Part of a small language model's weights.
Size: 12 layers, width 160, 5 heads of 32, MLP 640 GELU, vocabulary 4096, 4.43M parameters.
Architecture: LayerNorm before each block, learned positions, no biases in attention or MLP, tied embeddings, normalized queries and keys.
Training: a variant of Adam for these matrices, 175M tokens, 5326 steps.
Each number is 128 + 32 x the weight over the matrix's rms, rounded and kept within 0 to 255. Layers, rows and columns count from 0. Numbers have three digits each.

# layer 3 attention key, 160x160, rms 0.126, rows 53-64, columns 0-159
073117133187042138082119124128084126159142066160180067163030122141198188142156110156140132239147108203113135151200109206114101086154212152156090144149092173121112133105088091150094154196112073077145165112149110133189205173146117046134136134117101112098146245082092135117138104105124171164081096131100153135088148099117170109168147087106130180139100159101068145147085211146162155152125069083175204174150126195134115064167140070097117031108148111109201110099138165132042105114077132
074112141094093115085146074052148202131145105176177164089043083029167158137116165189130105091110122148085084129163157150124179203140153068174185211171122039070127040153135103203115116146162065127112099141096135190158134117080206092184152118101129123098111074112137103036123133122096122124145118205143160112099174092212078080123124144136114152128106139176110099162114136134207088190172094151126099191110160121138205156108142132132148117111101077059092126039156161159131080165128149
126127113116088163097108168129173171149155148111135070122137051121134151170113147054105125104187117080159134139167189151079158088091050191128195084062146117137071090138154108168078157073123107109126183127153046199090190080068153095143209176119132157129122173181131145086141141151032116145112097138115139078075098127118119149186078106163081131149063165162127094157141091127202042116154075073169066125135164125113167087129201148104092085172117111079120092139141153163142082159178139
165142128131147136135100147122139097156112146154082129133194183168120057147129108102074151160133146108140144090078087093162113074115121131089065124118158066182150193091111127042168132118101146194135146109147115073096124162166083174128116135141109148150129117134129132184120128121174082131128139029117134144188117152093159171104115164175130131138094128098132177074177108079100153104113160120106153087130091134150072139158144152173117169153128150183149122173126153088119156120153097
145053099092158138174125171194069076111142172127113110121162138195135103185127084101128173115078140128155215137127134092150065131154097178117156135103140233115135144138149135060149124111135171067208136128079151186094136080162033126071178126140158147159143129155126129155135120144126165153098162146128095121148081152114163114117129133117146108100115145064141114138114115148128089123163095129105107065193133095045102114091139112119125197150115194152058104203079134113151128141102138
080126115126114139102137105115176181120137131128151133094124075064138180135109159120136113114134167106138107104148176217086154169132102085158174144137142088119089084159113112184088112120124088083094135136103117197149117116097203095139148142095105101127068132123134132079150125097089154110142104196137154106087159133110085078170103110152090143133114166214141090159113121152168080141156098142121090188120150102133175103098122111091100144127103090087137120109158168126122099161137164
133213169163160132149159129152103040122078075170072118108171203189089108088116110095118111200132106167169179097018048144144078048161070142109000082116096131174133255062094089061174122123108180146116143106176115040088122159177050157136080070091107071155105195092124192197140182072205075086094196000118144097187167144041159159134159186126196122144133129125124190141164136157057203099140206121146222033138088180132072110211043125168130141142122184214223146151092124082154162090140106
139113128165137162154121176191088116126150155136096075160190162190126128130117056060154153163146139157182202121152096112109068087126051178121127111090118188171098157132125123062124168103110167108163208153114099155099152078120072133077130144125084167139118219141088134164165186152096178151116115075129118126107077177086160116143107122108122109158105152123103114121135127132124085074143107096130166119132140102082100071124115101086107171191115170140164096183116102109143139115132141
106142191219066132126110113182033052156089034162124091141104174198107137125176066167107111231122111197138150114125062128120081073156111132150080100140068188145115167112112122089133149148091156125136136119210142099138149176150078099133119084087096083118115253103060145126133138095166124145143142102129132138155114134108179108119185174088185169161134142115087171119135168130126255097072118146159228125143088180117063090145083108151156103134147134143223157143106117102036137084096119
104098123119114123166129116087134182162145141155153101132096103105147136127109087136131137135130147108127122094189133183112124129158101175200131162158110140132096122152099112139084191132107125070093139146091103163132125087084158071132160108091093119158134187147092117123144138096110194143165161154121139110060133160155110061116086097122117115124135157188120110183100123165155095131209120131112124183139199103091144108112100109078117170131082067103111121141140142129148136195123145
122125096110141127114131086122181228126154157136130099098115090073166157142163168155132123061143124103136125136131178096097180186093071063187208154145155063055132042150180147185085126082169095123120079147124108167091138085070168126152158126104110173152054091164100099074145138143113100117157115209137142103108086145195073079121139134145119128160132117188136056136103079141181103159168097155126070208112166086119231141113145162135154148137098073038094141072160134166134067146182206
161152127148126140120148163098113156137087146146147141122113137120127126114151090125157146110142137102133106118148123150150118138129101144150111097133139114136109120124089125141150154128094120146077137119085090113148132150106126151127090124159098137121114121116123140134158110107145121148143148101128173125115119144143090131099120152135171119160148140140186115162111144112118138112140150089146172148117117126120110134126080101123150173127093110075138134138153130165152124128096139
# layer 3 attention query, 160x160, rms 0.125, rows 54-65, columns 0-159
103122095092134110106102162112160118149077104152152141100186166117177073160128076071157131122111176071099101145096102165115120212113158074100164130134158095120121175149076149201205130084123139199081131070129102085139165146183110154125071143155102082103144116119127076130139123133117117138148140137125137117122144098066077166158164162150157147116081105134153115121138119068126041147136202121069090085158099175185150109120190147149094108165179164151113151142167165151083128116083129
159070128083099094085181157151166125123103124088116157098107124085173209183182155162086136161115085100074169165188157147114158162148173116130121126139129120070158080174183086145189116099143070112151178161049092208155118116128098112143059133142106126079088064128154060123173127133112132161107128183154159114100158070137052087107149073117110113145079130172174115154081104146086061158124119131130126171137105141135154117121099074125159170105120111130078111108158159159097126154095131
148150070184095167137053132155114086065203070108116160168055135127113133087070143151169136110116086189120111123090173117113125079137053138119142152151141181134091098146171160108069081216139125074141141113199147195151094121116136136129184099106168114136111175124148197150119155091142096124120166158132102132148113142105223094186110167135151159073173176095072137096118129167173212095120093061147156166109116088106132200134075096103196127126086176109073072103068132150136117097167142
175122196129113124135195144140088116159143123160128138155049109135080133150092104167101103142161081136159069103125114129171124077120085192181124147109067148102122116119109113110134165169087112103103080179080162177103127105056129123106149072108110142119122136168108162104175072191163128173113158148159133082089152116166105099104096050081155075125195165147121146164091143149125171122178133138190150114087205128095122120149059155078130139073123134094136152154112056091185146163116154
117117178101109099092183143123178133174094129075110098105172101099181059170166120128064127136122133151109140127117163132106176170099163081103156128124133072107128136137162087187176091117142084163138158151124076115101128156142114086132095165157097131093161072128152098109138135150090109123134115145132123134132177106129098145134161103166101094163091115138166146149102118105114094164094104087090101094129093181151140087144200156144063084160177149120118121116159115158152140088104086
149157122184098163147097124139079084066176115038139109138112062119111152058144209211095125110158092192178146103111171089127167020135087117070080070170167127170110131146210103090108101163111084103167122145205175121128098140151152082199159139094169175113093209169194238120101151000131104099136103100111143194177115166147255107217146215151130126115154088058105167096161107155149228101034063132196166173126087134118118138164099096131155096136101066113137094066136149162132115080218058
146153168100143110112165107133132138142142152065102147111100096129061213124180146172105158129127092126153154123136157126144160102156116135152129124127157131126130095122179105093115108164126107098123158179116112212114120139076136079124149130124146176114116096104153155145098124107128144125116145167131149104099129125135130097127109082119088123146170170145157141113084107171093160151068083121160125157111149142097125148182080101112134156107092132107098105133106149143150111145117156
065114171094164172141113098179068094069180144058126109115141126115069112032146168112109132121114115151181205140108164095083168113170153099114043067160193141255177154094156096062125107103093153125202185121195102119146153170146156116183183129099179184112112112147154215124063085033087141137058105101091149173142144183137192146143152152137106169089138114051130096117158104142092163118081130111171155125169111141121108133182167050158145110158069081118157147103147174149154074114190096
118138212076183084084206130109130127172082147087101093123157159135135122185159113170078121115164109129163150117105146119142163154125132119102124095132154078104135151111182127173161120102111094162131099158121140078052108128132104086150084208127069178094181095140130134125144125127097124143154107128128121169141147103156148139175135077134084066155137094132192149183107107125073131153108122162132090090123112188127148079187144169096064088129193125121159130169189084127148156135121095
111121128051131135095127116137163133136112095161132139065143153094215168156139103088145168126130130099130117145087148187131169184087202109155208125137143088102101096166095085178168129067139091152057192163105093148156128147126107144105068150169115116077096107079154060166172106174112184162115119168151125054092177080112000164092139085143108127122106163174150110137140143121106037136118183077100064118164116177143194139093150159110096149119138174140103120133169161136110130130063147
111117129123128129084129153125173188105123116105134090061124177096068101168141155119132130127185143101098105098094163136155195178097166103135106103139124075109144114083102130177155121134149100175071106117145139055082136180053141139149123141085112177092104085160112174163102147125103118118184106087135140193122166065096123161136093141197103082147123085134141147141137177104135156160126125133149119089119101174175154090140114148115061118102167098155087151143114126149148090121218106
107139179102156109102184134096154150190110108131106096066148150121081092164143177137083068123166119102123078104102129151142174123061132090114088112150129033183149152094103133164159090135111107205127128136167135102061120143129153146152121144122102162093152130130101162109095186112100090129155117127095152147121177102111142140140160149156087126192124099106137154135088135069092140178110144149172135103084115205170125094183128151177073081155148109152136147101174155156154122127154093
# layer 3 attention value, 160x160, rms 0.0913, rows 32-63, columns 0-159
107135112053194095116142164162137139120170139150114123114103142100114103137108133124126139099164093148104149136130104144110133082147096155164121116126073117043175132066135133124151119117146108133118112157145152098103168105123121128160119094068157127137135105169165199148105133188122080120103125157108135138107158187079117188123126146128165093164117156175183144085106147113118062110158114063121131153106074140144137104165138138121062146092110140071079145119102123108098128127121158
075147139139108092145125101130107112143213140146151108150153083184133103120128166134150116123102139108130145086109133136153157087142164087089168128138145113153085154146112114108079068145109159094171158138179144109089115180119074133103139152181135191096104133147114157124151103101163139123116102141160116124138127079153098138119069104140113114151128118173144087096072111139113135147148143159132092115125203116101101122203155141123125110146124167168148157100113115069112154134150142
122132128207190110115111131091114140115218077214169135141172170140127128117185118132120129129119132108129126149144089155122138092117147125135176182171145138136108176116084115112125164134127133133131129127151143117132095173126117110096131169167120145127136110123046112164044100148105125145126102244128149138111098095166162086091116076137109136124123156038057124118057125124157124146067167169135130177124133165153133127096144079122111098174166142171093141143142127116098106147121167
085211089127180160127130118102157133162128112139144144143140107114130132119113140137121104112137140120107103056088105146091102094134065165120137107115118134193133216102117085105122180088073111131073139117152117087165137122113115070129115076130131160102119119103112255108120158095163075146117102171126098125076158152136116096127161132116135118099116152129132137122133156135160107142165176099186137185115119168134125124125123126119122128163108107150152117092165144072133148043108165
116181129137111119167126085086117112124165133072128109139165138118102118114135158160156133074133129130174112174056152103115134086161131202157157152162102122108227112118147113113178151088127126117109184120160053133095132145130140139132150030108156107087071165132133173123105158172132131170141067149110185134148127148127111156113125182139161099149121119106123129094184180104142121130091095101128100111131134141148103124108160166120158130122108081147151139144099147137128137091117104
150062134068112109110120140146105145111108121127141141168005078128098137134116136114162108108161150120087124129069172076097151107186131157100109140128140150147155081150126123146144104118108127126127095101150144156104122084114123123129186100108167143114118161163138143093183128124119138184141145139118128101112132136102137164145089152104119145093124095104140148148154176133179113114201115152134127114115147109124152143186138126107150132099143107088147150122086160140109082091142151
093142095177206133156136092160131127139146126117121126120185077119119172093127117119132123145102133148151102114134140160135123156072125113161193150123170127217074157147150128123133111131110125124143164167171118135110106120079115149141097156189093135108127120117111135105104128134145129107140100195137125178094159101156104113064173039115152167111136120130152087115075102116104146123151144169147113138137161128084121158158160108115115105183138132066148098095134100124124152094088117
146112106126097169136138157145141124068097152151131133128136130071126187120127122168124139122101159161143151178222137187157133099128167135118120150097201132106060145129111146116137111140110132152129159134118087094184094096183145106135124171106107111153172108091154106129163139090088112070127135075099088147091134152088196138135143111123086139154117172148103082154141131120072105106141103119077148182117065110166094125118110074150140176141132148111114125149088142102141084147130148
145118119183057158173134116211113101134137160089146121176122105158157150146090125152113103200126115144146094114164129153125125159081139092125168171068149130146120127087163132115075127151097136122199147170103108144130125082138117105118117136159135127114114133114172159060137097152147180096108124082146111175106164125112104112115149127121150145113150091114104126091078115125123137106148097129178123143147179135078099131156160149110134097173121111062112023104152122144105180109093062
143090165102055130141105134095157155151147124150092146105129177164186126134142102124089131187145130109120091131173132165132113113112146119115121166181119126107115103088097119175103189148174135120098074102117125137135085119168129102135135132125126082162127085116135061140171132101127149115120159131144103083157125119104132127109130112116074138107120131087064132119145083151196124101137109091145177172122117139122108117105098136118082103162183150196176110144152124150115160107149130
166142149081128085145122138132163136102092096071067122117149162167146144150144116115166169123104123084111136145058157133129140158158090129140121127178179122140137154113157155144092097128123142108134157121126144148123124117187111128146140171099129115133153059206179162121119127087101078100133158145099131068175132119079143203112092138132098107139129142173176079132119118122067142131068164159128081116143126098128111130109106171151092142114112165108123088140092172186156132190140102
153104139191122129079112125102152131123086131174144137094106132098109183077163129117123136119097130127141161125124099124174134212134177121134145085144084128129103124166109142163119135146202096123104074081102135144121143152101164103119170066178157086110106161112134009142125173252127124145146126124110136115159100120177103096050155112124119097077109158118133138151168122131112127118101134145070137104108092121143179110133095116102159135099146091144107127139123136145154070132128169
103111122112108084070138100119119129162095129195183117153046141124144071140137129115107151175134136121062130099037171117109127121163173127090092164207184140096238134143065137115067111127153118117110100139180161130123130152130150118101157154140126170126117104112104105136128123129121115109135142119130072119131145095127116141138150115128087114148115159078042150130073174134092062118150103171175145057159174107130147133176128145135124102106148136144114133144115174111128146103116145
054180103115091093121142140171107117132088132104138119143071068150097136116100143125130132105132110142085153154120145139121135138143113125140110143073152128142120119147148116109092100104108130125173153170124093107135153142123116153129122136100137089143160162129166144096159128135119107094112112089157086130145150129129045127156159118140184129125127096172160132158137095097099145131130102133154123135143178119130106149151165132128194098109103131132150123076138138163153148077112099
133101107052166102129151109139107114136136137193114179090104143144115089099111126075125145108142106142135144179072107138147145130127131156080097081148099093129085176171139095122159111200166135121157093093123150129155112134162101105122143135135132150103129131143106113161106135163098117153140147100095100071105134120147159118166118170136092095126131138107146116164074123117214141124078145092080124111111150105119104128126126117119178181124166180113083160146108171099135122166124150
154122118109198187131144163124140163083108135102065124076106153118144155135107108126136153130147106129096113110217134170123120187064098156100124123116124138127086138131122131125182182174184114142108113111102130141161103074168146130165077129120127115167151078135149129156134164161090082116133142185102142136076116150128127105139135123140100129144113149049109138119137104114170120124129133094127159145156088110179127119099127070130124150163131096149157084132142150092138106150140118
154140107063148251125126192090131153067075141107060124122112142100095172136116128065160137056160092130112078109149124156089068116077125187096105100099130126108125155110120107157199167142175115129120109078108103120124137048116170151153057103078137120159129091122149193127169169116113068123146170173129177179112084162075142143192120116137134127143116144150075118112187077122204129117158119068170150160112072106169110109122111085144162142209136069135194130109127144049103090182137198
110151119167120064130093052124133166156133082092125108128178168159168099098159116134096150135067141099176148132095148132163158170129146099182143142182129124165138132109157120139110101130135152110123137118170101159107117204131096155114175127169113142169095120122097079142063118174137177122164113127110078125173135086158085128045142126156131118112135139147141100131108136151061153157121158175066111042161154099109132132109142199126099145085117178147081136163134139151162147078115093
140130121136169152125123103137094105130121120061057174152130123129126070119145114166123138133131112134139155195147125078131124108121144135177109149160153129126190113106182103123136150133094127150209136141123078109146131103141136170090166139131097113162209115151116129132082125169132132135127118124098133136132093142127106138131152180138151146179129133134066120100083144101067160133090074134138100088134118134139102136044152118140126144103132138104138131091170146163158150157116077
109117087057106127135147143166122107155168163135079106172155129134136109097093156183135163169144150144153152206160132073130122041108128135110123172091116132087112104157158110100169148160128149148165099138181033098129152097146142126160127145101133146151152208105124113125179133165112156116141087101102091140112086175102153144161121134128105135120111050096096124078160130099157144129171046065079166167075148123136112126120173104107182159119118144123159189091153165118078082058133101
129179162221140116110122106119113148116094077081219094128157142123133151137178157091107126131077142140124148025158098103116135125147139097177117087130068138118206133078097136146147160128177114145090147131112232179096179182047113123124079043164116106143108110098126121110117125184173137145076121192114155150123107101184115130082114109124157126118139147119125175081093131134094114159099147187193161080158105140134177109070125165106055089097082097161157117132154052080115109219124152
150080119044164132116139151123109112164206159189109095147128113132084129140082140117134143132178150154203110195139144152139128097117142118082155105089081121094037081173135141112183121202133136124144123081182100118138115073148116151154123151104124143073100240128047115141137131114089174171162111107116128099112073124139224153189070149133074128129119086059123067124179079116234121116132129092072138134062100091119120150253158080146186157161173142095163255117120155060040052143151182
113161148130067041117117114129141127087111136086125177118117097132107173108145125134156118109105129109156105172161145137129138144136161137144128142136126129164126106115122121106075075118158151122132149159114138130100104189129117158128154135165118142138153150127150106117130084182131164147125093074147142120181135112176090124073097127117136122140141095188188104136123129151112135132152151121076065110114133121104121119139137164130114141103139166129098138143115115155168154087123129
117112122217127117106117153123133139123107098207212140122152117112151209142136140099086117142103175142162144117222125174119130116082181093114131103086119159164062127148115169124136114153106103137132144145158131142137147130097135115123115139125107097117113165069058066130131079137118169129154150126145105212113113109134155122122183027135117177061140133079117141151062127101133118126152122197116146121119141123126132139131118067124114148164158131126128136136164099070110121145118130
121099129052148112100143154093146137119107105177169137097084111090128148151129145093108147108130148143119148124143131135125138154143118127146114128112098128090094110141136135111168137118213128127104095104150105112130141085103149104146138109097111105140123161096087124122159144148082117128144177140121084129093133146152145115138127123123089158140107140118135123128133118125149116109165105141146181153125136101124147111156111095120163149132129138115142179162142136084154092133167171
141192100140121137118127139128139096165125141042061130130158115155131136122129097143147131129100079134096115117149115150124121108120132140130096106091155124174163130107155108101168110112078111145127162201117124102134147145155129131135085143134132161157202054139148185132129116048166067104130129127130115147140125147139098150123133111115173122201148120196161124129066122107067158147082146120120099160144110123145120120061112125146086115132114127134170088072146094126177169168118117
157170103107154162125129146090126136154122129113120138139138137161139095106064174122135117132143123099154093061071107088133132117149093145095122079146101130121106172105134134173099164115135112131057056139126190120097117172126114113160068090124156128084055114129169091135142124155193128150180084140162134149181137134095147201090105133134187086090140098082185166114141116142210130140114202098092118154129093136134128138165115180111115085086165106178126122120141104097057171128135121
139147103093114175132133126136128111124108106083142123136128060117099114145127115167126115083131146091134125141147146133084122102130073165193153155104142131124201113117152115113102129089107153127120156117135109113143127083120159145141145043113142093103126156117173149088163142197174115146125093120135143142127129147100066180099141144116150159070145123151133153132183158110112132144169068110173145102133103090151117117132141167141133135097136091108162108073151164184169158088125106
122153137073141132141116078099119135137105112129150080161099112136145074120126158113126144099141133110120120140086137140117127114139151163109129082187111137163162137146125087116068092135111139116143105142136159108104100116084142176129130078167114128116095159128074105087114139102153148104143081073136168146123136137105097126147131118128161137131143097158091146150177143117119149158149116143114112134112134145113106162151124186124165086074165096147120151104153105168103168101100120
084172131048144089130121092129121124156211093132127140130107111171108113094112130139185124105135081095065139179100112095140130089199115180139158172220128131104173148089120106084123112115147145134108088120098179092114141124146125112163166114148169102110135134186101185136118111184137048109100067184120138094144135178122117170148142127139127102112121104066135132107143153103125119145101105077125137163136119133133119113101153144136121102101154103149104138085118175130096138080094134
139111137150171142096122161130128113118148089216160113107140118100109128094149173109117175115121142127157149144123139154147123077151167136123160078133102121154121129168143147135204115118104118143142139147170120135129152140120116131094116092141131118123066130112096093149084107177095156113156126166095152199133151121145142159105156085120154119107117156065112115098146181090125072140165137142083135148111137143153138125173137072117115178103129125075075154157115102031088078102090161
125156142123096142134118123100127131102118152099098130142114129129126103165076115172154107140143161088129101131157159153103135145155125127121097137122118141058151114066117154133072107154124146121094137138138138129138112111085139187130115119087147111149150058167136087166139132168141108072126133086141145154183098153050122177125088155139116132135147101141110124114072102133110143136102123141103104076117136125131089132149142111180101094108138151138166156100135131175098128174198127
# layer 3 attention output (transposed), 160x160, rms 0.106, rows 32-63, columns 0-159
134169115104104132161207117157092139149158165082124130118138119218109127078101077106097080093171168103105135134117158102090130116094131140077086127139159115124170152116088142166131128130156127119140105088181148139141125138122149116162156094143101092135089106153130105147098074126152174110179139124087096148116105133056167156160124147121093156134136143081084099156110147137081137147145182168129148130149133092140131132121136157159136089150072152123105095161104154148108114120188138
152081085085154149145130174079147129221091117110103119208094084042163208137127119151083124150117149083175076164135091140164195134109113141159070101106116102100094085171130117112197129111139148106024110096136111150132159152103155143122096187084153150157141128123074115113111102146153199110088122086090117104103119136145155168111153126128156133058093119148130136174140079142195115101106196091118169089149123198154158147181135048134094180127128066104097135153145105158113147174072202
097092108108160102148079171091140151177082144177136122118095131083138146089126178071105166146106165118158161129173167160158138137156132141118089100125078150102113085104126138159119172123176166108089147080120091142157121195180111128168127161137111180099069104113114172107158158203127143143111153074117145149100125121091141143117137160096157141106147143161094099102130124097130125066093174130086165113098102174104126085119134109124120139127113161127122221134086099098214105140100092
113198172161083118186128192198104117070133171163086115092144124123102109046066118113132134142132158156127184141119157071124131122107145176074087124167111147092185139066091103147106162145153200136134084103093105120054086134056166115129173121143074132147102180172183095168151218165127137175171202162147165132106160100047139130151093107151113086145139179160077140117120112087116159170073109157097078102134154047153117130095181138166124067083089090109148146139126085101165105178076075
139168105124134095075057156165113116105140108097115119167118131070139168085169106118121154085121099153128083144154092139095144103135113125145119103109131063122154127103070067144130146090120160149160055088141146158178164163094165138172144110108048139172111133119124115139144129177131132109125112107104137076129152129109100150146130130137094138135159126085151125129136128175100113159133154134119181167135103178096141110173137150145173097157122105121100132139159105075169183165119227
107121099145175137135108093138137105164150061102126086160115061130160104104132101118108134099187079125107095097131120087137105090124114118150155156154149121078097129190133092175152125139125138184170099120160141141121198110061152152084144118070183131138159151166121110142129179141119117123151088153130077048147109116182215104172118111122109105119119199091106143090114117158163132190161138120142142165150102114173040141122136121156115092134110157096094072088169111162057172170136184
148142120126120104103122165107127098137126140134141155153133135114106142125107175150120083138072137185110219143132144140123163135105142131118136082129075180123142110154135098095133128072140142085032208050104147134072079105130118108118105186108121153141101143108102125176150148162142066142114158063161116160133174139101097129119160129138151198108178114136102099119159086090167143086106109092137099096127168170139157131114161139087137144117132053134169178162109113128151138167137049
141133139104098094192101101169102128151143132132100160080106224215113136072095119112139117173163175173127171108117106152106071169118156089116150140112152186173136208110091173098057075115182142145140179107120123096124070141115106098127104105120135098119122097115146133107106158074114132179138166170130167160117115122122078119140144096096170112096083063129211075141156108167130194155156099121113082133066158077155146115082135206101088090136153190130168117174074153149167097136135083
131147093133118141069062139090125090109147115102089141149170097078152147158124126154076133152109116173157174083116148146149141156154130143131135105140069255100129121160169130087145093105114153038069193123069163133138106079119097123154090145134149112144177154147098095196135133090121082094108140104122133156171152120170079116100134101175157158164153126149168181157127101125175117116099070133150089095106178145141173137138118188089157113095169034133155153138131125147111099137143091
077064121184109127132055170101125121064119085188135157127140085101164104134147123145144157181133159095125106093100124140167090149160059129107135155134130148140130121083166166119086138190101104109166159165146109103134153166156101137121138080143145127078169111127170184113127202100089137137136168149133190159136129104203139118117108103173136076175113172145122176117113169113079143125112093159112085120090131110107155089113098146155120107095147175124145144147120128111172085101109075
090107075059128117133055144122158138133103156103112175156101135136162163187121096203131091096117146117103156159132078192096149168129118140162134112097163099091130156109076118106171105117151145128134063089163110108163159144152138133139168102121113078117141082089159156074141113095152187149093096116108051142144129152181084158091137149122087094132111113157174078157149135177132123125144138089101210152111100131109124121116097098132195183161117164112145144156176101189123126085108208
123136106161147143096146085149127143132137087173186087087123175141106069180175197136202132135178097164124121146156106086111109113155111109169171146109165068110070108105152106167086169169136064169158181186135130102117130133190145142084125149148151129059120099070116169127142121117105092161115069173190161142111133128121123124167171133061135153149198149092105133106066141095102079121162106121127109140127107164056098104096101098103103174163118177147073101077114124058142156120141131
103123107100169144144140160140141136146127130140091151201122147074176174097104172098106143100153181088116147103190125148152150143127123137141054130074078140108128130141156131175149106164155139114096119141105131096140130149129118096172199147119183118165131152168105095120144099185107129129096128087119057096088098122179152107126134139119198127131109142124093148129125131096163119118098200119116132139145142183129124089118115080144098105140123150132100123063101086127114107167099128
149167153064128174095199106156115137125144135054093142181126153121124160147105135159140099113077117167114149148124146144158147138097106114116085118125122130138117163151108141042136092147098098108106113109110170137092124062113139115134096150118138098152160098118095093134093089076103139147111109125107119091127117173152099121072144128146159114124112103111193100116172103137182131129153125116158153145133150139175180183143144129123140133147163045143147090139122145151085141191162130
143133128099099125142192070128132159111124160161121069127136212139139107158159104086155137091250152074081097216163123115085218100110142134121153147119154073136084165132079147160143124135130163122161085161176113168136132120106169113126098105122143144100096128106149114127123087145159137118101097157105144083065084129142227164112144185053124144111075095080120127130129134140096132136151146142121139110148104155102099189154096081141057194153093172128052168104091122127151143082134140
093142130177056116163086113133125133052131164201181154060169169185087042119103114099151117105186115120080163127132137091098070113113147144094143154163136215151178184106131149168070142135126145098217150136153114097112085134130117139116117057183087124086091146120205165152133210110115069155203179151179136189149156094105132120148116111115121126178119117141109110127119176146072172147132067149116061106101114070127117105104106160137132105108127157151169143124064127086190107046139066
090144137213060083201045142161118143040126190166184149061144132184104052083097072118155151100197088106134133113128090050110038101072141162083137136167165169147183181094109141160082170121165208168237111102186121106124107133072162132127131058152064111132085197143245154139135255149125081124225173173187170170140179097088147082181125089144113080168093122128102131136133118139060173167144077132096062097104120007176104111107137162176131070100094160129186110128067143077172120064137079
152124043057180122058046139108169117152117095130109156183116167058135205170173188181149103134056158134122110155144115198112205143152121115191109105071124049158120097118117098105154108107105075147037138129111125149168150164193112141132121174108139147131113069058083144120137080161149123134033100060083097120108142126161089159090169190111139168108167092145149143114119134129150092060086165113128187152150120255054165130151103074114152175160141101159112171127138092141153164144096182
139153205066129123070158089095143122111130141088135143152090204108129175163123158124113168059068158143164163149155182164075135163129147119140134103107096077182123157122114135084146108099119101115081111141104138125191150148180122124152110082157122122121109091140101116099125058118078150099075109056051127096138115145114088106071118154144161112105133067116186090138168144169146108096133141117140175163150103191122160132171127143117196155155159062135151120148122181145147144090206151
166127153110090115116167096123093145123158065067100094139098111127104109040143078089088121148172141153138074158133180121136125119121111051088130151149147145192137179171104138105074169110095113123143153097137188158184154148074134148108053110106124140164119117141103083143074109099094102116114155137097180048127097141138180130112127146103156092108067094092205110110169174172109204137142122156128096119120112148204153187213158165153124105129161070159097097185097179088179151201164127
105119145194170175106163160068137123144151154159150129093158049115108104173127175128108107143048072112198113098100137123141074143159131176133124143166074122079120044091180101133153183141108105140104126131104097098112128142207116147131165176167103153146107147159112176141152104169095126105191144113172124214184156116057050116163126102160081172143233209182000145138071125058091039083099173149122141127165133089102136041107130093108211126118110106137154113084126119090130102107104115
160111096139107099184141070107105145147104110110156082136075087154113100046184077063109111128255113076144045165131097042158123042079129091098166163150179143197085138198081147178096155130128153112186110112205137189143154175049166139073067134102166175144100150146117103087094150173168129096114128182116176055097112109136255161144126170061147122076038106068175119115161122190113205149192135122105119112095087120187098187196163084161047138135129174114084116151088140091164163159132155
172092125090172171066202108093128143208140063098104095179118136093136166191168149175142126147113110130135080127130090174137165152143101103152147128120125048100072114167146105087186120138103048142071158136145145153115170073173129143098080144090170109093162062088080150157117075053127164132105067120109120129100107136152121146097158131135117176080150135092158137131142152133170066110131137094144180163159136207107143136131108110094111177167142090122081085131166138144043181166162180
176100096157177122147109127115124123160115131156106116104085110153101123105159189117100119173120142149178150103118118145169100134127143118117140138146100223119112104133148139105093121127149105122080204099110110161087070134154115102120099198101169171138103129131111123129120140164107072115136139130194191169122152097126113103147140118081188199119169135180136135087135082090136133068135149128109091114081141119150146104102137135074106103107147140139148166112050132150188113178113026
117143138176138128192177108171109129139158121126150121098127143227096069081126143082176093133158129107105126102104123078133056091101131134093151184135128182159125134133142149188086142176146064126175143116145123132094151133112136148066136120106178129137116104166127138152096159130109111176161137175147139110113136131104170115161135120090140108117110154087081101106137140135095139162155114136094070152130128052174098115088152110147052098137135184116112053115120140132110119152137102
128116206074097130117199166122147141095107177112120168165114153103098160154088114173095129118040199124158159174111155177105157183112146133104099104144116095137172168086114153037154127095116169108075134127105119092109101105141121116142118095180090076131115138136167152108121091093122165086140146076123138183138128139097061100109114118200109115090143103166171110149169119106137122088119125106169159116137147125142187145136127120102212152114124051112192138169134159155126125072140116
145106101183088092111108149143135126054112144168127084081157039045110071136189081154117111151209106093107074177123129120130180098129107140100115118157193034108171116089118120102115168154041144179173114161181128170103115137129170117144138144163051148141147161115175109091150161149164103069156133160198164163122137087143188122157121106098062145200193187168076221131066128061070126098102105171129134073140130146086131172162079123143185153089059136144121185108107110053168157094083119
147212128156127132057061098174108089084157100094117151163095105159113171131123128158124133092079118198161178089133141070120079106121118119123103106139161129145143142114094098086102112159118080152106111125100142102094157113117170125125145104137129127154136131137135090130123163109072122131152146123099109112149183118120085097107100115167135095169159162123177112111138144148133129212154096135137158189122122096146126115117146170153196097132143062110162065132132145134117150176159165
171116145179134130085186123173137131108135129115159116144133098042157129123132142133137174116123125110118125126166122098156143090107131098150120114128157047141124109174164121118138151140073110145106113167126114139115142129107152102134139175111103128165160159130141094115159137125134114110120106133130092085108123136120137102095106136142172140168136120132128173118123114126152117131119104124117132114130118165100121159142147124150146141089100087149149136114091161080070164166122117
105149118086121134106163160141124147107122128104133094147110070103141119081129109105101119096164175112097153161147166133110155112135070136087090129144127061079122145101088142150116188160110148100129057147176126131152178163137161112147139094133107116135142095157146107092124132131100192157106143138081077086101095110100165155100096163145130080173117193108122120107125175149136134166099162145090229138135096184116115130141107136153181158167099113119096107144130116075170137182139162
176117088133168085174199120142119124152127163123129094106120163120104142032153152065105088123150183146101120125132112139090128118093166101132120122134129118120133121128110113185099146067164160135134156092144121175127094196100121111164100170087130142139060134144101131130135095205168105115133106136147150122115096109077135126188146153084153192101160118122108089114104085101129134091152201170115103138138118187138121112137146164072078071149112205167097193138051135133172152170126098
141077129108130141116068115114147150130131118097168187142095079133140158125099083150066125109126097090190131112160142115173110127131144133136093127139185086185152176141150162057124094161131100179125096106146136115189142101169140122143116119160104128151165116122144147064079133091103157118148138082101113170117121118140100136098119082156149100120133124153168126171118130169096131097157099105140170151096120107127177114129110137150205152109120088139179109169125138108141114090141141